python train.py --n_layer=14 --d_model=96 --n_head=3 --n_kv_head=1 --head_dim=32 --d_mlp=256 --vocab_size=512 --activation="swiglu" --norm="rmsnorm" --norm_place="pre" --norm_eps=1e-05 --positions="learned+rope" --rope_base=10000.0 --rope_fraction=1.0 --qk_norm=true --attn_scale=0.177 --bias="none" --tie_embeddings=false --parallel_block=false --init="trunc" --init_std_qkv=0.119 --init_std_o=0.0224 --init_std_up=0.119 --init_std_down=0.0137 --init_out_by_depth=true --optimizer="muon" --lr=0.00311 --beta1=0.93 --weight_decay=0.068 --lr_head=0.00594 --warmup_steps=74 --schedule="wsd" --decay_fraction=0.74 --decay_shape="linear" --final_lr_fraction=0.05 --batch_tokens=8192 --seq_len=512 --doc_mask=true --z_loss=0.0001 --train_tokens=93490000 --steps=11413 --dataset="wikipedia_en"
Each number is 500 + 50 x the weight over its row's rms, rounded and kept within 0 to 999. Layers, rows and columns count from 0. Numbers have three digits each. The size before them is the row's rms in percent of the matrix's.

# layer 10 MLP down (transposed), 256x96, rms 0.152, rows 73-166, columns 0-47
104:535412462557484513340498462509476513515590525484560564446513537494466452520484488494502544462382535577504537367567475549553466511449596421552561
101:471527508471493534443458540456566456552520460521580479589401441520601421478490462533436595529518523443440615591470443515542467399475486551538518
103:567554521527526582493554456534470475495408434517444545553511549461545463425535508523481589496473539476513610606491485504573417489501519460586499
100:557533518511521594474460488565480542415418537522499504498539628510571471505434544581511504503483555401544468521540493531604522438425548471533538
086:586445484450387576537505595446518522442456490425577487573453555447466512502505556505520493430450489495605493518524540556529589409534461466484501
102:515432450568565507489462531422368477483471494565533476496501500463493515471498494506466476469456500466586443550489507547526506510473491477445556
099:530415569505588510523545439532540502450524415520465496422424415612477536486373458485493488558476531575507550466426457530466576573468602423484542
104:518528448522528516584484494430556469503456486512447429461404427544535471511391542472555500541493375585521561503509516463383538521373551488479441
094:423449469532573458529610583544562456501535588506544525576517465488483571480445549512563496501435538499487483549500453454469486426484447463544438
088:498433613466531523540450511528517503503516440551408476370446461507475513535582511498601472466476491557596470474495525508561552506548471583462526
104:487541457469530452552502407538524479426549490462366539519456452450451488425497421476522479542490476472486450562551482453422483505514497498545452
091:545580501440551383433445549438459554521483515447537482506336499504533558545460448487554446567491511491423514468543562489500603531469524544490504
097:545488510436453558422504563587476423468495532566567440505489496496523461538468554454528500485511460566508564504619418479537537497496533465554553
094:495606537568551557570480412450474422541481422576617548546504450486470541573531509568504518452543464552449485557556464481580534523502518503502520
103:422555522467549567639567507555469534490564432426475456505505519525482507480561525461573533432455601542509453476490531570449525485526510436442471
096:436508554557484428548485515541479471488522460523521429520531468456554570569533510550523487418476487486500532525454564517525497480490522553471417
095:538507516458485480489536548502571432470418598547602501477464536541486558441444490563511540520441483502571514521565525421493445467520558449540455
099:488505581527522549545437413530468552437517507441536509527501595545429420519555612520546496573486484500490513469531640531549479549562426549504487
108:533522427544460526471496524557483486505519497589552445543596350508519424431556468524509510446521559470437494359503436534463482504539402468513486
111:446448501582620458525575545414527540495400501509465555486413501488510521563390561593486457478500537462461567478475534391452524410420401433526495
107:509375568512562486495619514590530505494484451584484469469506465463463580487459525482472522503483507575529511562381527530425465543535509401571515
097:642526434419455453484573470521446438540425443616486535542450487517511473546463529437558476481529525371516381530454534530431455562471522450472560
106:404473521650549464611521522473514461568557598577529480485443576530497556526529463412438496524527532509418547512439495502529478448498533457462480
105:470469519583452467448487536433489569494574401555546599488544506432492425601494516474478557515561501521378561523450463507492494524463590495531452
115:474569426488408483430485494391446481518536583483485492566485455537530457429499479553491575494535594497504450480465509535469566377453551495551439
108:484436535532515532541528427545537525481516460504494513540453433532371484560513523540528570492527596512538437609608490506477435537429433527548558
094:525480492546503477436577475443542556604412482507454446371474462579403536473408448544545500498486470561458484432519397402622498482406434459498470
102:514509474511459363520554493515514531507523619502537468498502521582424511474486461450413403499488461548519548422497471538449519494566468508492541
099:395609512528564525468426504490406521490509510520431527496556490518444455552420433596479405464584523481463545491475441496474441496513545543489417
092:475469478590483492479449519565524525500524462483515604503539483468660540494524401554466472550478566406525438559478569429492530554582418499448583
101:464480507472537521557471499547551529563599516463525410466570427487536539511537537559431512505433518510483457474464455537516485491460395515571442
093:483514527589576484496527477412559469500478521520555518596441415514526423575465560476506506414464391528438586578515510503523501461448539526534531
096:472486495447523476503502482474562490532605564455516507447431508518486570548496472519491531531511513474457612470416426446502523585590485462448392
114:456415487503473489476408531496403512540521571556382566453504510499542493581506494487525490564574568505571512493521516512456500548479424541535361
101:566557497515554488556431398477576432515504382482539551453523504600497522457481460549496578532480508577464415538458468523391484439520527428528519
096:546518551460607509446449488530493511669521571471558445559471435482461512550461549448443530478515480474489466579530473492459491393484511491473494
094:474507503458470544465459386479454598489569526498629475461503519610517499451542538466446472480506500446544418519428466562553412469443516540507557
104:480586517522478405486476479483544485475545394561513578609487441456525469510531461585616458553533445535448608479553530496461497462505552575535568
096:602469591558466458456554490424537518503540469517531500576437417473595449576529413586487549476513473474455467560469441520550567445552506565428501
094:490478471550408429521534451456457571520552453425472494461493490591483460511472491445572500485567493562449475543514560460480513537511522562418450
105:545489605476509457519570384536543471542435496554486521427464558472533497513500605402557465490529532501552475525479553646524501552514516483502522
094:479504501573538570410480498501579531485491497555535432524453518498506499491514456496491450487508525569589440529520438491424508573401566609455528
097:478503560595500502533512481501472560462570442409576520469439541444496546499602541547552354454444525490585471463568547484470488498473470486456539
103:552562522415493493599541511523413492481444495478505556512507530465607513448506517607501577411480419493540523405583453513468486476557557539470508
090:401549539447510478488442477491472476522560537574594443475452503547494462488512455423445452456477493553509504501511660469447430532432527485471540
095:456540541559480475487466451512582436486566492479558478540503598456572472560509507454489449540442481491462554419561446492454553402505433476519421
103:470573559407492492551477497507582466467366486545514496491417443446624531427440517493523463502501479474445481507463544549555509538519475531424461
101:463457631508445534533477462602495520575498456513488517558479519516420408499554481450501449533583486585445502506532490484462525471458437566513560
104:469429442419464438524546520421543555474558522450519472587523584577525589569443576475528568500441559488563475494510623435545594525551491487502422
097:472499510480531495503494458538444454507467474475554485486409475480519494451481557478476527606517403478543511602453473461497470500538478461475434
114:490588441511453487474504590403498557528445541531476566460509486480508523473468441599470544493446463562451595458518431472490498484416585515435478
101:420584609533475424415533393512516401455556493468497502529385403562464465470467451414485521524486521531534470498560516502457533504467525424512501
089:445509518480566403498456518486405629553494500513489487493475594554535528463522514491603417583526539444493482453485498435535585640457545586377485
089:506486531518591483493554512546574443524553657463554495470427561382489545518449435533563441574494548472494465354565506512482502565534568508525489
096:500547509516505576452449491457461443528535509514448423465541591468497559547584506558491434464479522379568477493517440519456438445529580496561552
095:456648534447508539480452470450461434426497470571543511651489536443524452484540624473497449453541488491495512501380566533453535498472497541507486
096:500458439524476387514523432484509553539438532440509548409564549487454470467420503536441421572518483470449462490590485453460532500500528467437502
093:470427431472399449483520454482503475487556509544494553499463449429538499446440469547488427481561452471427525531559631497440507500623535405497364
097:502479448489517492589595463483440524548473452668539441576480479598455497486436537442490504461514553528527574482469515524446461371588482455528455
098:435447478374491529440503409518451402444585462581416526546473520488554530501492535461549558442537480480573520410423518524525466505401474416474511
090:468570515528541373445537532583563561448430502491477510463481528562462414520584603518498539546505487491411403550508527566583489491526571623470457
099:540385474424519507507514442489504514444562533467621507523491491543499542432553497462502571482624489465469537482532576501533523487549407455473538
089:540560481457466456537587419449452611518543554493574452489526402518485503520491514595540436527530516428563518476535545588429486436502497487482581
120:495457497450581493522408452535463475478406503527523479485526563498500580487454472509498507449539516507500432460564463506424457516521562535557516
097:464517496420518482487490498528588501386524510556464588510501492451537425454571499441491565463457540506594527475528540537453517498533514502502563
106:453369562606530481496566407520440451524519378478468561474559468419465569509443455406513452539430521524535519493475554525509479494496449560527467
103:540487488536569470513583471449454480469567574458495513517550443511442471541602490515479423548484543514487532547493601512399518547551463501542518
103:502550507437458508438498468521518491488581475446506518454457485546503441571565577487547513505505567519524444507551456460519513421521443512551443
100:515470456572499467497500527449540492466512540573517535506543456521600500470341532511546455526515529569541554468481616486497553517561460585518446
102:517541522544565473422547541572450546470604503472537551585534509466504506505519562488485543464535516549529444478605576507462473399444506499484633
094:558537505501458457585549397528500521488533476427451364491488418533453502495434354457569428573567601459407517491569486516572577491512499456476471
105:464504529544487509466535517512529419495507518534426506497495516555475483521482477432483502468526590533554475595490472547542370599500606452458513
089:478467606517548576531456543478527484455481509467450499541533483471519523501538394516426479498523465617460513472389514551466525486420610478480489
109:479533544458416473503518480504595541466495534527482529498567425477612475477546482538538576529448482571539619447431510535473512605494550462490480
101:490548476536540534479397548490557533439453451462495582494491581467463501571422638460446532460390480466433592478508419527538500447506571428537517
101:567489537513434551538504438549424617515468477473508483495505501501481476527596549491436515398478448527449533492517465594600587546527489590494540
099:610482507501518414358484417524509543505477461456506500464529515430543516537444518443519563477544415597486593360475463531492495421486509504470513
094:384435536445620582534427523483551535412452479478412487529466461577432447473454567544575460571518476511476520495485558432424545479538479526574436
105:489435485535556563510436453535476541525476450504557409507537568549455480485520441574496462561498524394569558542485506521462565527522471529540504
096:430519563458550491492562527546544435600535513479568548482539526481501577643445497496478446536480466526532533564485557443506501495528474503495431
094:449441522476535440478513568439475449471543504615529545484430555465491454537523521501504494510410468501468568525417645469488496414524528502492509
092:445544484346475481482389471507541521525568579431483484550499579577433504490486547497485540548456560425379526494438470453518424452462503515489442
103:497514572470523453457522472474423563457467643542519445498464436530527497485437479456444416558497499585443454462471502517546513575541526475491552
104:495499534496532448539550469403373442497598570508501500536453417556505482421514499526477484591479530398589486451516463467420404490522476530516512
100:448447491476593632476543565486509491579479486376482467443478584506488567454462475553475472403544553498614421562580546508469569565438526466520485
085:507412594434496471452568578426506552462493476463476464537423462552508595428507372459589541625494480473449498573505602505537494468391453504574492
098:528470481524466501483500422515444457370631508498520483469521504450491461486447554386533456441487423438455437560531531479457609520507508459494495
094:530654520484532481506492527523477506427527598508387477547574617438585465533493444478504441441567476486489558513560572474481575463527477561483469
094:521491525399510457534484434527603539483576544529513552533518466469530588474505436531498392462593477484464511573488486525543452558517584480375578
098:531491492429525426484499472495448496464506514492516458439457421522497528456553511613596381516447475575475530507570478522527453458526544446557495
096:495483527506400553509433554542520478478402572487581608499463488489543532469498568425484524447527550531546458484488456455482525491500495348543545
107:559419561501480599540567462433497489545551455505582522484536440426551476583482493448471514496426453435429502566437557511474484502531402577472417
099:580462537510466435478403568407533470387457568499528584404518505522497466495518451540485462499455471501469507458536474450476534595497428489522469
104:571551544479546508524498512464485503489358575478365421516510492471510481500524511578471519588441504571484567446437502498448436493388523550487457
# layer 10 MLP gate, 256x96, rms 0.173, rows 74-167, columns 0-47
103:537527538527474353465516497526504595493413439458469611567551510519654528473565509604515487530474481419581591511492474526519499531445493454488566
100:577561410491578514493461406449536561500391462518493439498442486574470488490481512559476588596385476487511512586446451509489497501554397513533536
094:564427586529555546451439473537444473440507537467459464430473462496432447528544407432529533490417454519498539511443468540486405459572416539471491
091:461504585498506519480443513562623394514467481387500435512480532562545479516479436446501475441463478521444523492556532530561404415445515453567488
102:476491515523464425457591465525503619496453479470467591516527544483556530503511484612422541457460449537512496524512470387504584495435468507455506
095:612486581485522491526584459547433495489582414434445463545505543547517462584478425525439436456524532556556423431451452559519456491518553531534503
103:462484540528454472568528579378494496472522491567549505552458472536513524492539447570416476442480461568533533592475599445552537425515473490574500
092:497515509504575490460555500462569455487547578408376476438514495500504449364582467391478536441574390488489492530545452496538533517502516511571411
094:550454488449478431576471479572594456527502505563456525547529519523420574456509624497528509485486483518463498560530480566438444495523477444535507
101:464506505580540440471489538585471498614528510614533496413568500539473500527474479457458541463494544465536604423507558507455537437503462454462554
096:472470501432485388529489513504315563544498484442633471520488494491492606483513462524558547512507448487635502492449556576525452490512471470486531
103:554512538474490440481522563580489461443501497524588551502460546552529404473522545473577434486478471567537482462594487517491490460474565511501435
093:442547514594480540479541573477521558467436551509557492491399412567476556516460517546433583492526553503523535513435429607496458524590409494544434
105:526440558542444528483590412536518543492534514459558546475542514490521408460514516468461492491513433439531503506452381558556507433440502425537572
100:494496467508455337532433518563417487451462417507536467513451451513473525552535556467456553424484533506525502480357530510444519541424471501573421
104:574521452432464406469495379478482535464504522465518472587559433538599557566638505522495461529566565581492491494422476499529549542631481535524509
100:476477538439606348568533554520482555474485438481516417426530489408456456530483540560465566486599597481513549464433446510483517444529561451531519
096:504549498423457461451611475502445494563526397533477469460533491492449445508474483484523559412531526505467495560518423493452557449584426458526510
106:459541626505519492536519604510482454527494462555500484536509552571441555442507459537601547652544508567558545525525558522517449451544476518568496
100:519517558493559453566482507556456588447556544594518395426473497352499536493569495438521492460512439438517551492521515561577473525436544571537564
102:537595517521451456454430579553491470553560563522535496428489442437496557528542558575431579450520570481566531500475406539529375548557576593549522
103:456519556485391489399523496421472479461489411541503538566435537413568535543580513558472557460562511527587519522465483508430497504530449462479483
104:519406398507501460528361447487521483493513512487573555429620562502539508587419452472548526551472419554511481513468393486536484390477429528519551
103:498523546483507440515521436571428499547537581535436490482570537505574463424553463457550442499474462599455485538535523577472499530567457522480502
101:511532551405601427543593444545562554597505402451497531538475413495517465475431500496384508521520476582494521512583460496512558431502530510488567
098:562419508403445554463483450470544582550458544452439517576528490517592507533565493458525581548456469540487419515478392504546545486488485478510515
101:447427443474471471535402507527496545428499585482435509492564554554456478484456532580444549447489443520513589452511513496520470485364505465589602
102:517552553484542457621501469535589577487535502479513497496456521461485466501544443516508476393498449463463505498463500574422494470524528428543462
097:622505480569441524499524550489479588523451475495439405522603559621515486452489423535531475503508437609559585516453517453484484343577495490438494
096:475454490442426443540569477592565504533406541449548575555559552517473547492522448547450469457478483489528520515452503473582491439508528412564529
087:545490459543488485446460537499555564512499569496429520429562442500446433442506502463494544458563462481408506506414471531437482508469490571580447
091:453508572623530449533476469562435555526543523496520456469580418535550461582492584528568542495473531484557469421566578536506537458486470476455538
114:454530525458450476579481594423569585427418446474466463508590510506513457442523503500490540391466475482516587481444493537540525618398560526505595
095:476632551524588471448497520507471526457531447537450479445481509495501427453506500549411389533468537477533566480530506571575575498479426414544494
094:488518423499557533378499522396481509588451558503506446613477526435463406503562489515444559462530545412601476515510552504510583433599570519582455
090:514510494482479556507570388479489490490569402445481436439527491511528464454403477482506531494484487555566583444450598484452494477511501423477512
100:450459486528487437458607494563405468557458433463479505430416544389417437421504537609519539468520477548450516531461466476472421441530419535522506
092:579591583533496477552569540567445430546486531508571486498480546476419498438438459469525562541495504478521541500478516521559427470564508421565404
096:541450497587459478473541465476497507516531559580516556509462577470529454476444508504532524514501542498556517562505456571518521407550427522471358
108:474517568416487445519592513593508508507429381527500587502506564385487472556512500517529455501560524501602451456454471606569527484508485501527624
096:479598591551497486456381463491521519596448489464478543513533557550505517529400524554562537502470473615462549469497532511526420466588555473430579
094:533454460448563538472570544400384501521502533516478523473453505465439434488512557564498511520524492516529543618457435514497534511532508421503508
102:566465443479471513515471569449496532476480377512566501522443575528505486446552527559434509542425571555548524421529556555471392502429452565541521
095:545449512398479612455458541452602557531509549543528524545510504429491570444513569621522532498480398528518445481514391547467518502566453474482527
098:484486576474499405487563521543578603545530508510568509509451482570583550558517456528426447503490527503527537481503420475543458474527549553439557
098:576465516519531482490484547541586449593496540539490519455527550464509469531457592581528510501508553436470499473444451490512539473607433417435484
100:524458433433486511470552607514390482524440495486588524540481518584533451414472438542471506498478407486501497509489440497487518520408545474520518
105:493551497500455507480416587540436549472540553535476570440396548467588483395497482451517469539451518525486635450471569486464438499517506439509583
105:477430527471522456473470508532501424549475464472575448553550448508563449552534525511495583526495502483467504478519537393434563558564457474520498
113:450564519515596402549570597422484548576458435523418519548564586462574536557467537586506442384507530500540444429472471481487560526446493575412476
097:548441561513552450569490535475588577584459407460547480493574531462524463526509491464504540486505496598499487428468413600597474520534423444479457
091:518470498442559483483579412508574596515494448599495545476401560481482445447542527553402453595509525547525555428583540440558544521529471503508488
077:607470494471480498471500476563552497459498494536582570557404511519495413503461471439509569525487472499436529516404475453426520537568563482657545
103:519499419535548522596468508471548559497465576516485566516437463538347503493541500593489485520539453441495438515476475482485508456525530510473546
099:500587407473460579459558528499526523516450466531554496622463505459534516499534539461446471538491399601489563493468470529501589502551583493413514
090:463540599566472473522438493454487509497454559585480355504411468497536569457503562463521478595528529470397507478492490576505479475520547550477449
101:563506593494447588486448433504552520490473578548429567490496471481457586456469568503508555437587556485401527564572542493517516490575465567542426
095:448419526408525525516536449551495528522497463519515479531534512525511516497573413473498555575448434493630547544501508514462452444489517481453501
105:463451393451559462492453489618432399519539479512450481448468496547487525556363529531553481541482456542518531480445541406529500510484475525551438
093:572481512532465524547469478516559543442504499422486445445454510496529436444544520521406420531533562495513548469566519589459434561558446441509516
095:513535503583487455474399527448519479454539483543483519459486485550506428465434553552461492374491514504526556488583579564428602491531551560466541
082:537497470522477514525439573426563416387536464503514504514468540513536486507476538513519412564517496426499524562458431566534451517473506542500481
094:428562515525479434515448553548520549544490471469410503479490484504509452507591471563477496514551477488602551434505475607500491532447406479506491
094:456490403498462582480535553503537476489465467471537514422499498500478446521432592508561451519383472502585526525474546545458514617591525520522494
096:512519440382526493478448592522500609479478513556462440543523508452526452391509548548505498398513468505435493509418451468595497560494526482429493
102:447572386552420557525561548557366495585503579462458515479563545511550583515475462531467480537574473531604536532501553520564564383462434544567578
105:524526488475477511485565483512473497581386498427562502502428621554538547446490447514454585564497477472399572510492585576482445456497500471476512
106:533482534489617573509491453531433551495526529654531537548473490415530469486436481562466556432539485500521505422451492471523556497621458477510438
105:478470505499547504533501530473544512562493509440466500455419496562479565376531466502534529583496463430501513542427379524557546499501456492606406
106:565501548541525518483478535528522573495431614508429538509522469528389460465458577432592484463488417565431514521547479513512519581448537514511477
101:488502560585489535545512476497556488488472574504521580513581490462543522421491495500548543547460513482523472574542406530527438433406532569477593
074:455419494525491520451479546494493471492648601469492509503560502525502484489531518369590563506543420428448473455469434442562503531534473484577558
112:586478501537560439461571539456477507531540547505527461478460478551401535515454537566402555473477512440508425536433491509490525517433537461581534
099:471585425479513559501625507504450440457462519516477548499469467519472557484535448462494492563479455466476549529397489436564418522466501449463495
102:494570547406428571589505506495501457524450501466556510466584560471485553565447491408473583560456419450536438536491555530463495506494567541491470
101:435597501477515531595508550504510518453524485545519482569476477483504603488518518530596426522503459628476498412467456522485540430453624587499371
100:471537465471544527437532482557402504485569556575432565486482494497520482532472600552464498453458425513495607475489549486612402529414567453578505
107:400539516605532525517479457507513514555451502484518584554527492410469522483466499569459479464595537504478430512549480553468462433451432407534489
102:566599517480584504491515514507447533500468534521551611497531452445601541532474538477502493607516499545527567534467571454529533481457465589533512
094:420482403388502542556474603460519479493477530439426540582475394549500514463581519538482487559453561438542481529557512512592530458514462519522453
090:392597422498455451523574478511498514427512503585530429483522446518522487403453518483541549534376495460581443468500490514463488547599515549544526
101:500497482432580509574451560459566446557464480456461532451524525546431395539439490462458455541424431453361556483448485443467555535461502546513514
102:466572393539470538523492482504468494499485457385515406444520467576540443476567513592335509466516490406473554515535505575531427473490473436440566
101:534510458512455544457438537479544499540462566487441623501527484554501527515566574485462556445405458475531526538536509496464504488532517515509442
087:511443506577429577585461498470471574541516428453456457551543567424483532458542445500484466569461550507472512496553466575446449501576463546583534
104:497494602467630504435536508550542484527518448478503503540421557586494528476535483579407519502560565551529523480515497541544485510514396497525453
095:430439418514606429475465499541498521495431484458598563394564533531449516633458513585550528510558471497499563482435542420524489471394575487547517
105:502529537513476583543566595598552480548400535512583485539525544491469526524516595547492519551511382580505419502545486498478458530505509456587447
089:573546356561521552549565558554544475555510475491579463517437575551489469544608482489447478545477397398536482428540464636512538533467478430510472
103:541537516482513555495453480530536490555571569573426469541575481475502492521515463556525554470452493510507490425560415507563551465394526522494481
104:575453487453549454515479468502502450478448477484595480445600504527473507484498505508410537474441574481524554490470504567481627520519456503485494
105:537473565462562483442556447539514490455509531564396470631519404453526510460552431537438583510539529582588479509544513466420439537501489536494476
102:470472483473465416533523591451474423459552493417441435432536462492494425552439551528588575457535451541533504510509457492439541504496429449594595
111:519440562438492458474535515592507476479484468486535542513593545571564543447434507467390397507475560506519486475513440459609502512567458516568410
# layer 10 MLP up, 256x96, rms 0.161, rows 74-167, columns 0-47
101:476512477494494515434500478397506437452535499504504451385468549543542504488544510494451411493555519505472473427400491577447527471476488466490424
108:474430549496542417486539404564521464595521545432558488372438503541526471547489408451512587496425529462572522567483500578544480448554559495506544
092:552562459488580579436438440478508526493521561633498500550531539431546549577511577434581449449497444477538415466579479495462450496540450460423554
090:487524510462592606563510491583464448559526503504533454530515512493613593546516522549508553584586549459459422396483495498476454510468584569421505
097:587592464439533519466545492518553519479450492586533541401605464577516549563458475525437468484558550527500399550466447499530518471477531585478527
095:516510552542596529455513378494424444462574449544528507404566467419508567464471450538421500417600540533492473430455525525471498507453560498559540
110:484504553485545526372520475441554565477556454522488539581626496535564528441470575447486403476500434507571512579540472429551555485515540540466501
092:501521424457555572503508521500502547526479565459586421508522494410571499518488464513544493506533500429443630551556488542526467485479459443528623
088:566518532513565537448512593540478495515554444560448489455481469584538527522561517470509459431467406549549426459552499512540501432589541497529464
111:521504525496486534516496486569501503520480387514480538445474530526503492546521491507448483412423418463598577429531512462425544392511478432547547
095:470494506461514533494503506534560440471518479548471468536543498474525473556429511502484486562520585527478366373596507504484546544532435524461517
103:501467408512563535505555408424532502561480568460450555556507517516528433512505467514559470472569433483618503408421479531513443451427536558521396
095:537485529464515503457531505511517509452447530507446504574475559496580584479532424564516398432401535554491499463548471601456470517484586497552462
102:482582473581417509432504452481633504549518490498519484418462455482421586546605542550494438488514503602528433481462451493519553506539552554467528
084:482523501436566489459559446536554585481501597524510510528498453469510612444513526453558514539439565570627565482522408578468453536534557565471522
095:543563464412577374494544541478461501396512489487446568379576498471480527537449475514507504409520487467521447446495474505417522534502523509593461
096:541499472423434450470488558478539571517510560491525425541476471468606588418460519467453429460548497504593542503557428512377480522461545520428485
098:479422555466409443468438470544541486528463505573405506491525576509497493488493512461537529456450435513530401396557509481547445457558505483494464
110:487434589500528511589435394509551534501503556588521499554575528450537490443554451542458502487537453437495365474464535522467493563534517417512520
099:495420569568520506494525482582546593402498549582471475516505442445505595429492464508519492577495432496455448483479460484560534506644463435523469
093:601601514471515565623533574498419496492570520426455512370494491456515502544516430524493464476472570571543497476521423476475443546545604500459562
109:411554503420501545535558542521523452576482535468401414448486555484528548474509446474551506490512539454556510374460525508542508622526519438525482
108:512528528526520500527638537522610499584542529536529419513528534470419513522559429525532462568466575571503573463425546497482442525452539565575501
115:480591438514461529518476502514547446457514453431475497557469482500598534445458482483466563425585551510539506444529489484425584407488473486493559
112:503493520474490508500504485544561525508555524509508529485479542497494468515498542586452443523494510654530549519564562546603479486528552460559527
096:390534480531417468523485541523557595469536427487478493508525482480528515590452619555537505496488509572459569550572462522533466563400527446485428
104:464590470526540489436445530657483466434451501434458589422433519489465553560434413551469573470478463490513385568473500517495454512473543503489550
107:392392566508544454398435397483535489517482543417497458484508480490493493493451560535502424516505496417523442489541480552524430539558515451424516
104:544567566536585493468406592539508522488444473588552467470470530542495459466522427537472526576485484533477484431478501523546471489531463366499587
100:477533442408586449569505561504437507451483461513450483447453469408583518513475547447480458474472507565514524501435508534464460580448484531557496
085:482496606466483506480508474400422469533477494514520408533493527456521534451530434477541390536511509445480395495582552457540569566466463453486456
101:536540448505560459486588524499479522473511406427481563567515530443543458446499392476448493442575446536412471518549537475489458385449496566529469
117:476479569520530500516482555464474475536541422500455550504613429578514424622551434457512452420514552497514519467536454429560523485426557607482436
101:502439519407476477542507474538520444516499562520568486537536519509561500561389464531568509521497480487446461524506540527395410404529466502595553
105:598529513371549465525489459542563497507459595556509478504474485507535469432497536519461606502461504555448526445570567529474485488477422519445484
091:499479413538421461513425375451504468414511540583431402494533442502495478444460494496531526559495557493491492546456426471566496493430527590470515
108:547496358533562471397461504545589573533502511488491507460526516507533513564515516454378574440538465484522489483440512494515464424522565502424497
095:505430522538504520460466465481574461379536575494490478527474406602506631544679500498427572493470460495468438553493445512415527513459510403528582
095:498447499565489525456498451504549453548464599521486526496463523521550472563505541522601514520507527410394536568481470481443513426516429503491554
103:472511559441520479532540492574497445445463460470584581492434565377487519357481510474481464487576516394564442418462523505525528485520466453462482
089:482504447517477384465386407439480410496541540583592542543434513537537511566484591461520533479551464529548428480484532544454513517494445525515554
088:492458431469418518518519497379510543498561500482477497446523509477423378498486531491422539557524409588459414504473470502520483483565531492532552
112:510492407496486554522502557508525540580488393539625543429530485467505538368559548519438528446558535482478536381511504486497536538546538476519459
094:474518541519553567373519631395450523413492534575578507526496475524508484531489509498494558460507478463559422496512476622490635485575497461564486
099:549493425438472591483559485543464537525469500536473484579454526428442463508469451477431509404529588619398469509455604531475531492552397522536481
094:484458550446473520415613430526456433487458475517474505561496474502485432478428450470477512605466544471470512493437501499482412546497480508489579
106:612547476477560619462588476521528477576514454490440493483602501538499487555535555607500387535543504534456508521558503571503499549547462633449508
112:472526526478508496618472538566521512556411427418572474448486514560449405517530524551570489507479517464539432577466459553485399452428475528486461
099:566609486446473516527503495586437556517475493474507597516481437450447471490509452505508461435475537571520503570383532512450478430565608511442598
109:425514466434413553566534476529431470591542559520519445497478387425409491482508394426504559500496487420462441509624534540528603530502519476529529
099:579506539434532559472422547488488571580587491472585451488478426507479478552542518487523545483557553499485584525497522482552513536593561469520542
096:625506453468495570492363518434494521502595474474521514557466495481452507428544557494510443456512491432502458567489424501512497458562468550466513
108:460452472456515530538515474464461488491447447462520530574555575565590428501526537493431531489511561491550515596471410540451529480535454501461478
102:622517488548503516583483536497511447526567491473550426498457435524529440564512479597447509511496439448492479506570486591472493537547421429530498
090:526493468495466462517479472477481411588577499565434494436518526521535529468613467491444435458519526448612417517528400566462521481515483473474599
092:527491549488537592432484607414493596545513561431488500489385388490546593508530524455471551534605500566508491522494448404621479476556454473559523
094:482529507467509516432475450533403491519438579430508620423510531553549578565429563526500473475443568483419537510536601569503482533513578456551608
096:427533517421464591430498485471539461373546428598533499440528462559512578498438574488543587468523511561476580541514512446535447531648518505452551
100:375531519608514471432438469513500424504513453520440518544506479373498549437402547489477528479547565503487495552508473591562561475507472581461565
099:585507521610487516534512525466565448496448498550452493482529450434468467408402486544403455562488540527453523469540510511444540521567547526501469
107:399468514539533464433478502584501501524553484502407557551468629522526546503510522562508474464553464545423546484453542459541468508491520458545516
098:456550544532435435502512415620498498532590544551492526551531447562536507482467505565497484487505541516530526500448581562505575521449467557527381
088:511473517457478563487484466467432541474511525594572432536450504521465569485430535467547407485509514445407506485507513447502524487583538575514452
097:456476521512431520510619510464408539575543542534517449499497506534567475504471540482631554552446489503493491454560454467490399534516467546493516
103:594476423434500521488501569472459480527547486457608491510418497428507445553540483494560537476523508506511518524461511481574546440505478524538493
108:482350513514412455474462535573440492494504490576511544428463462474475454434560445543470529549499538437518489543539463480457428531513470482553495
108:483483428409522533512532531531540607442516535498575537439386400539540505564532522429567502503531411494456526477494522495525518520420393574539395
094:558400540480460511516549511489440609474476555554546550358507560528563526545465490522501501547442556434527590484515457579473477521519490559538421
106:462554485435465493473514511479467478453423461453544487446466545461512486463521513570507505519497501448482558530421391587495464584560421519435426
095:490526479490531516499455463473424556481375468537473575433399574540544506509383414476465523477447521487556486569569439498496487517475523509467482
100:501572555451437561426462580427511478430454557547518515514481490476491562507585468532442529495513483451533505633526474521467503565470490538493530
087:569532560457511434468528485482489508540371495405431589538475421467471516493464507549487443564504492482540463568487575560493490521523502500352446
107:555424452539561560565408529523617511511474492463479561427534449439479585465538432436477549482426406437474473523456523491583548572452558439524495
107:574414506501380532518519514551513459540551448519479419515458573433506597433472508500504485522507449482505426489538527489493535589533440516454417
103:528542532580501533566458445474556545532440506501535524512486614512561463541449481496505482448457467554549472501558538476533600502472480544415493
094:491553407435473541538466556491479476481528521514491557497475522498568555465405542483520560505525470511491515499481524452532500551492520506468517
096:491479577531509505514456442570487398553551472443558577502537455587484581441450486484536493578425488588495452465523537475470491488498444544566533
093:494521443525510508579510409517534444490563519465539424469494503561615459450430478575515590519450452405467502474419386516513480496447567558465519
104:552427583528491536499473513500417453503441392547496519515489437548430465490464471457529465520420444490454438455458550608455523524524519488529483
093:468466542545427512531462422509470537441512385568518579546451473499451564465465487560466437538518486445569468474535512502445451484467477543471417
092:520457444513395604500533487489569530489470597499455440572575391472491582468513460463451436528620560537522453458536469485456609401506473527516483
096:482536465503447515516497440468595499565520463424383433498507546545559565499492532556514524482501455554555536532416480499481486529483468568480467
103:423508475518470515506469461488577519471531512443470424459491562481449470556432447537516558525531593494558488458452435421564419546484451462484556
095:541561518546517465487514583596533439442431578507572453435471568502501497544457509578581455524563529440545490477398485580529486536477432499537477
092:472467457439464476432533485460526535514442514477523439486410434461511507521493544478501565468529523511496468492493526515527503453494492446467552
087:514487550511517546519524512472522480484530566523464508433487476530548484481466523408509522505503458585442438598563563462489551511525443453505477
097:527405501454468519559420448619524481506534507539634584464411492503398469497482557510526586516443450506512575521467505537486421478554583489575535
101:479480455557578514430521545478438537498493491507423465470503512563473473486517567525488602551548526587546542467508413499437571396504553563474421
098:525492506448522486505492519415553605508419552601545426480446474592427608450493589489428506454574543394556524546482556452471469412503471543508500
099:560448479470560521541501539447562500557534514513491466447482528458511499487585575419478456598422363511493550437506505464422447438455455453438491
098:477423565546482451543488425550592502528426469437472521419553533493526485478431457471479460431435470455462538520623568531456603473443419546525556
106:551466469509509450525505442487435487531504493573544460491496559642548503473572458513485468536466474462446487454592535546570418506471549564519440
095:493557539467582405544433431570593549517516433566475567505596511416490547508385503481492392483463486567491504511457473528508485461510478504463462
105:542509548422494565493585528504483509478411622516544490482505431478513519515476514583596570405530463549510543509493564499482592571549410488390557